config.yaml
d_mlp: 1024
decay_shape: "sqrt"
seq_len: 256
Each number is 128 + 24 x the weight over its row's rms, rounded and kept within 0 to 255. Layers, rows and columns count from 0. Numbers have three digits each. The size before them is the row's rms in percent of the matrix's.

# layer 7 attention key, 384x256, rms 0.147, rows 230-255, columns 128-191
096:162139100166135119117153167165122085144140132146096152127151129142154143159134159154094109147108143146115075142116082128129117176148145171102137150116120111100144102150099130097154092121132146
097:121148134131140101150117161153161162077151152132094135119076135095099166099069097135126153133155121154120188119100162115119126117116098146125132127115117113095124133162129142188131154100140146
104:113154145171115124127127152055108087179146150153157098129138138144154104165136124131117130121152083136144127159144108114129142119181094130112070130134160119109111080113117092178152129127123146
092:164129143129152140145161146160109129114123132119124132114137135164092173111108123151166106126123106114123104157132121163110065044107137150133147127177148111109147134106161124091120125180141139
097:175204111114114125120179122134107119132121127126087084129102157100146151131112119117095136100173157176154102177144149132166141136162160112127129156109100142108145118139136101134136069138134127
102:114136174110153144136138126109163088115131107146164196161119126104095089111116127141115119124121155150153114112094129140185114120153138119133097136099167165127123173110094109100118126111117141
099:120157117162137139120094151124100113114133147150124153150167157172148125124073127131098092125133124159083130130137110140188123107138079146100114147096137186164131109206158151162133146160127158
094:140066106114137140121153106131115145120126158098098164131120132124124184111123168163083116064147084151123157117115143146134133084115120103152124120143152156167086120116141127144104134164138102
097:131077110145150119165139128152170146141097125114123144140158122137147108145125162101175095130140122134154141103123154122151105089110125181137106147101177099097110107153148086140080123116145101
098:130158088074078150141149117108114091105128153140097120180153132064116123137093153174123138121149129112136111154102133137151135183090144162107134103145133124128081132140124144084146130091104159
099:125127153094122088136127131125102120121130133101145150126184142127088137120133120121129168099143144112129120143211123113111135126177101129131096113142124139124119085128141118105139155078136136
097:115173135108158120155136136142104093129147104129078128100138085093211125126152126083164130105135161071152123146145138150141134083119124142156098112128092121162122153166132143153128100158105136
096:120160161118100136141114069136149099128113101141094123159123192093106098086124107111144115120127145134127131116116085121143144150152130147129134186138103124126135097151138122099086141112095118
097:123101106146125122138151110110132120142144152141129080100147135131173143094134123110087116139126132153096145111154141147144119130146158089121120120119132106153134124151105166160069112123135165
099:133139087145110144154130149153123139143135115118143158139100106147092109102101114147122144111091117103088160079098100121168135123134124138155164136136130126116127120138159113124118165148157159
102:127136119099085145118159112130162138138112109142108128115095125113159178119141176093143091126118135119125129155117139138167133155157141127122129161144132110120162121068120148135072130066145168
101:159133154136099124130125142175127121103129146132132122097118138146141117123193134092137114164093094145149148156141096099133129137110122150118121152154064169106156100127119133156091160119146125
094:137134123116103137104129128161142117144126170131138133098170106097095129122170123140102139158129107184071129164156135153165099131124111161109141167136088130102106166133112075145140133135124157
096:111126156119123130080118116117111129157138133161117081121135144086117098127151109160146155114100094113130106099110123177112106119166124145086100125172130157110111162141149142146074090145120126
098:132126120113097099131118153119145132139135129169132095160142128105120089125136143140160096118115159123167112122076116119141153126169144111079129092084110145114150077149136104158103134142146129
093:066134093119122144137144123113131124094126119143108139174107112126156153130127120142116120135098095102161123135106166137152126122114149090126117116133123115131181120084094157103110119097130137
096:105076114110144140145163110126103134178127130149127112100175153095072149154086137178117151129178122137113128149118143114127131106120131108188143120124136122125144150149145156144121147159124100
098:118112132168083115158102150125106100096112118099104171133162151122145131149158129117117134139100136103151138113130147154111138098098149094121107164129142126110177116117139089084119117127148145
097:105110127118123111120089148155117148086110152122124117135133106149130103127132079121130147148111148110177147150141089107100142124093166130080159127178136160115096157128121081153096152119094165
096:107168130103139137139151117151100122088122128125179153105141153073111122150127154146146120139122112135116126160152133042151112129110154146126088131126120160175138137131134139125107128094114130
094:167137104137132130089103096093151136160079128127140117109148130144117131140146155090162118160107129087147097095166119148112125225147124110135156161101105136152150113151147100162128156125111169
# layer 7 attention query, 384x256, rms 0.149, rows 231-255, columns 128-191
098:090134139096134137119103132141075087135124125151139135112165120117128109105135137133152143122137148153127159119175137134131136114124132106153151119087126143186117138129113155111073118148151071
099:155107149116142097121132160119114104121171100136068124123109139092141137113124075143134131159155128137159113114168090133099119123116141080098131139146118119158137136129098111138141153161141069
098:157142124139103099159148086124139194081156107094160110142163140117111109169127146134128115122153129147112126109139108105124139175130164124102174153153095098142110108124136131078109130084096143
101:123132165153127128135128128131134108098166124151152119140130174154108112118092129156130097148087127146091104143149087100138071135145144101162152104146085094136110132133132107127093135167115159
104:134111086100110160134136149112100138114121081119138130122159111112151106115141117093142155138135142130152120128123149158127133085146118115084114102113076130124119135121118078096111106134092104
095:124176084118160103146098134148140117134164168105124128162115108133135125119103103126107091131148124169128119143151101137109148088143140086130133196123131138136140133106105145146140155129100144
093:126104141115131120167092130146146143163147111139155127138124102123124116132151149104151164133110133154107152105101157126137138062092133136148102152169104185075140088130122134123091157144168113
097:144169111118064105161105114116125147142164071150090132140122112145105100126106143144179102139129102107143121132123144116095115100154104136120119132162166143120121165141164138102128111141125137
100:139116087120133137120162113141139160152093079107118103127147176110080135090141176137124110097164106134194153091068116137125120103079152125112143122146157166124116152076109136124107145096108103
093:138143132108125130107131079126145116141145129122110064126114130163148141117153149150162156115127133103126103149119151121113105126125104132140114133148109187103110114167149151124160176129089121
095:097106163179154134132184114115151110127135117118125154106130125076155147083123136134095159151143139096080150145117119092145118130126097150110119132159072128115105070078155109150128117118148111
094:136118105115149115139138131130142111104124113147162084087123148160092169160127135157110119118144156136111108141141101083124118174092119107155090130174134096095121148139083150127143116120066085
098:098096123142110124142135148133118132128082084085102142115147117140133104165102086118098124165111117169142098136131130135136130095092133121114118103147107144097112148149130108081164088154165173
099:108086096152144117127131144146132080134132117149166127156139107139129116161183125119110134084105141135156134084136131130106119124141146143128103110090135116147123150144097152128132097095119124
104:120099133085126148128175157149130107143133085082136101126135118136088137134110103128101088105113118091173130116095122123107115156132109129107150155148083118102148133103130182104160122159132091
095:121141145125167133182136178154115061095131154131141112145071161151126110092138117147129150089094124075078120167121117125144164112103090086127104134130112102112122129154158104134123121113126153
098:077128125152160094098140125127145096149114115126074118152132121134155152171119120123151139105163119103135136139129144149086096115135153115136162077095132095156151155145139128089114098116144128
098:145122115124143180144089131119145142091099091148106101101153163103142150131064157172130114157096125143107135157122116087151159108150125108129130138127144115120137120151125115130162122123098103
097:113150094109123163117102156091146077130170159138150126123117078110113150118125167164118144113129111149112109098127118070111151148150115128093131099140130177164143155120139082115084126137119133
092:159093145123104157107116133181140140111097153145132155153148117087089129155129164156106153130142124125132081137130151128124123131157089109144100133138079090082115064120108143158153126133166112
093:107096126162155130105137085098133148140120116118126128093128109121096106128109118082143094144128099115127102142163116169167118114098100107155129177121126125085132081119121114117105123095107100
096:135173113087122100147169162157152143129107139090068172108114114135140135097120146153056117134167161136160106138090117121144100140155127145179112103102107128171165157120127130152143111148116129
101:132117120131119161134120118133131108110091089119179117097152142143102130067150110110119146135156160135094119126145127091153125106132154133175127149142143100153123141118197123199108166104132133
102:128137142103118082132134104150144141142095140160106177119138122131144134157103134136079120097124136132135119137118107080087136125128149119130111128140146130119179099124127138107134132108138102
097:154122109145148112121112116068102133119124124133076124131071126099120118122162124154109151135166134150131146115127147150103121106136125109085137113140128141115117099241123104087182128172147158
# layer 7 attention value, 384x256, rms 0.164, rows 192-216, columns 128-191
100:142111088126140120145094105123159156127085104132125125148091081142111109118147127125121151160123065168141163146107146097123130117126097111116101126120120103085174124140141115112164122157168120
095:152110141149099134101126167101137124134142151119169103132161109087126144102134110103126134150118120170137128128136132116163085118126117121144134144137184129143085133125134129117145141104123134
096:167111104121175134088143086130100110117171086096149143104123181119121112121124103067118107120108170114139118101182137127124126157119119122140121135112111111122159158121147099137130101154102118
090:153079137138124119169134126157132155166164105131093167102127139087173131132115104162143128121107150154135133131133080113137118144100125139103121137134096110123133116110145112118132129169154112
095:158157114115127119133178110125094123151121135168140130138138125159139156095117105135090120153081171122110095113091121114166078143098141162090151162133135138115134149168131119151139110093161121
092:139103127098166095130102140111150156148151145114107123137086110133129135169113114119165158125060102129183129135098141182080142140114129132142099111123121116093146129089143105123076146124154154
096:104114121102115123094115099121110152081112116142132122103089147101119147183110132141097123121130144144086151131120107126134119104109138124119124130129157124101165150148166089176090164157104084
098:139145106128093169144161113133135118113156126131125120168152110113148132148155098087113152135106153104142126159159150130150166128111110146124139130145075136126112175117146158132113117139128122
090:138119149136111131136118134109118139148132137128091097118081070121136121143112126098147103142115125135110121137166145125118168164124150090132126138103159105080152118093155114137151108103079187
097:115120129139153111146112098112089144118121115150073145070159081133116100144115111169158147178127162121112138163136124114127115107115108134101104126088111136149112193107160091093098088095110159
083:130113143149131100125130079141127119135111150158138060148100144113104139087135106123137185108131130147122136093158146156153149133151102143095101115166116145160133126141131090156087130108144113
098:139105141160153083158146122121141126110142140077123136136152180114116153134158124114108135096101151158116110171131136124098177135168175124153130128110101103153150183127112094136176137170086129
096:127165104164070099120149139111136111113173128123147149114147144135061122120112133126125116148105171121141141158148078126152182120130123147139132140134119168101066117129172125116138111124123141
101:117191151135120084107131150132130130165115124160132131166137105095069126161133149151106135115144120126103130074075119139137100136098131141137163161122136147137117116104123156132104129144152123
098:160132137126111082096121145132130110144134103137180138061112127183107107129177159107117144133115138105129124125132087151129164132099132142130158147115162074135110153123110125142102110169109149
089:128152121119113116104109150115133162120132109164157115160149172119149109107150114107138150160107132125099175138116141140129101165135144126118155121152112161123140041122118134131132104115119144
096:111085099132142157122142098125129081134126137133126138154101148127097109162109114147119112150154146120125124131146128145159093164124128133118139154113145145146139155148125140070127122115131075
100:075126141098083156096137163111150158141084098115151115121137152137171157167150130112172126101108096149135132146103138133162093109158122095135113096140134139122151122126102127106125104100154159
091:124129109112119133127153136138115120114138125152116109129104140135080109133087151107154150201117151119123142113139109102132117146153105118148140184122133095108115145108093170101115130153147126
091:094082113113083154141195144105111135118139153113124101131117129168175119167152141114127114145102140101109149123106136092138139152128168102137131159158110112087109120098136138122141132138131148
096:158168119168135135081142142136110187093104175184159158131103107060119095098118161144165130106101105118138155127125127157126141096116120124164134091109136140126117172112095155114129120162099131
091:125085108147080131129159091140083126124170101155171150121145126098116086147115078138099160130111162101144105117203128111157134154142100160139138119137144085137138127183132168175101133110128145
097:135129133139140125133093078118131104142111075137115140144100115118121137113098131155178121081132117161092095147109121135075162112142121138082111180126098141075155068117137118144174154139144137
091:144114143104131114113141149154174197099134136135103130138155138134157176118077095096125138120155136118106128085128114103163168120131159153135102129122186141206144126140161157117175100121149132
089:150150116162122157145111110105131115127141137137131129119082143131137132082145110088136096095128108173154096133141131128140101123081075154152134139138091111112150172126155100157125103132156113
# layer 7 attention output (transposed), 384x256, rms 0.138, rows 192-215, columns 128-191
095:137112121113108105117102146109124111126099092152102103094110096109123173164140155155118086151110151099129139116085110126147125097135144128121144141112132179135092097163155141138121164153123182
091:083109123164135142112140124141119144132139096156095137168101141105150105151134124095152127136154149146108098132147118171084101116150148107110156074187111105118134183135133158165119112113141130
094:156102153117094121126131106177133076103143172144158154129130150142125112148130145135161130126143139136138119113173141103108108128138131140124122131122148100123125119105124156090100157099147122
091:126139112134130149091127131156139145095117125167124122132120094093107154091166136111138120124129137116174123077153105118138099130139150128159153159170121103136120177106129149160143146082155131
093:120120124110138109144145112167116123114116116129080145176121118120096097159103172124104087156089102136161131215136125151084100102097178150091113094152143111135144149160102116116130132121126119
091:118130141123137130151085118109123157169133142134122131135146121143127151141132142125098146110191139118049140151159166130187122147096133166131176153141095152114113109088138187115146150120138097
098:147132126145131142140119142119107090132112114127132150123152092097134096092172115104115107098104109150148093112097112156086117113113116105149108131134121094129112113085104088139123125092142129
098:119092156143126119126185152111109092061139121134113151111118113132118132138126156163117127152142115136147100135158128120157155143224129135119117134120132050150147102125113130138133127167159158
093:130104173172081153101085108088110122152085129117125131138148138138131084095171085147150111137125134089120128150133116149143104084129116156136172159120106156129127110099159113136144141115125131
095:145115147120130153141111148118164109130088124123172135112070153130185131140085096148150121141112106122115142131133149104128152081125080113121122091115117137095111100152088125110118144113134111
089:134117134102075172106132185131157137139165093135149129175117171136123085103125109122100102126122143127154143143101135156115173100146118099122096150090139173154107093135118112092101131109128135
100:134128127096136158122151130141144175110152150105186116105146113083123125148150129167146121141143136124141094110178150106096122139138078141086111111105088146126072095137151102165070144113118106
098:092120150129169164118157116101098151119117127110149108141082154132125143118145109091154166133136133122075122137139109124104122115156100118164093130121140087160125151083127109147081108136111149
103:131103116087124101144140070096129135124110181105108127112182115139155090133169119107153126144100123126133135101164092126106113156103088132099096156144150125135073143138150123101155133119129175
094:100157149103149116119145105131093100138120168097136147116140163133102131166110124107143192099179100126127138145151141165177102095127088141124153090152137132136145120129127123112138143109150125
094:173119137112131117135145120150141115126107113101135112112160101172117109122148156141167106172143162127130101108143132080144129135115119171125122156116135100143135154168123148154112159124125156
094:143121143149128161124167142159095127176124143121102173136142142122157174152141091121151120131107134159131122107126086127114174093165071151090129097126110149131133094136063127124146163137133159
100:123149165139118110151087097099151126154149116157141088113115100132108072109125151101130092124116095118098157172103140161142126141111111097144119134156115111129163072182133153136128152153091096
092:123151182129126119148122103146112153133120109146109112123142113170156097113171079115145119149162165103117150110143159107114153147064133127116133087093117186163133125112090115182102096105117150
098:133101142123096113158152092090152098109164145113112144109131144182115137084177128126114158169098164103157102136121141124145075109142131119163154091137155118156147095112140094089086123135119106
099:147119123139142133104104111135128136183119136109121119136147153157098125165165131121145123087093109123090127096127134100156149170128147096113128128097166134153137128146143131150164106125126123
093:140133162107135116103136179138109111095097122123097143128121158123107132128127168170139109147138149114176155112158100103111144090134124116091154063139129112135150112100116119164116073143106125
099:162142112142136135115066135088135097144152114134139085128135109106135160116141118104103136122173124113143106134131084104136086149098150125139109091123091136138130158133111170140117151105150127
094:142160135110118115101134107158095109117132102149143145139156126148131127134070100171121078106087109091124144147131147167109116141100123128095114089118138130137160089130110123097131163086124137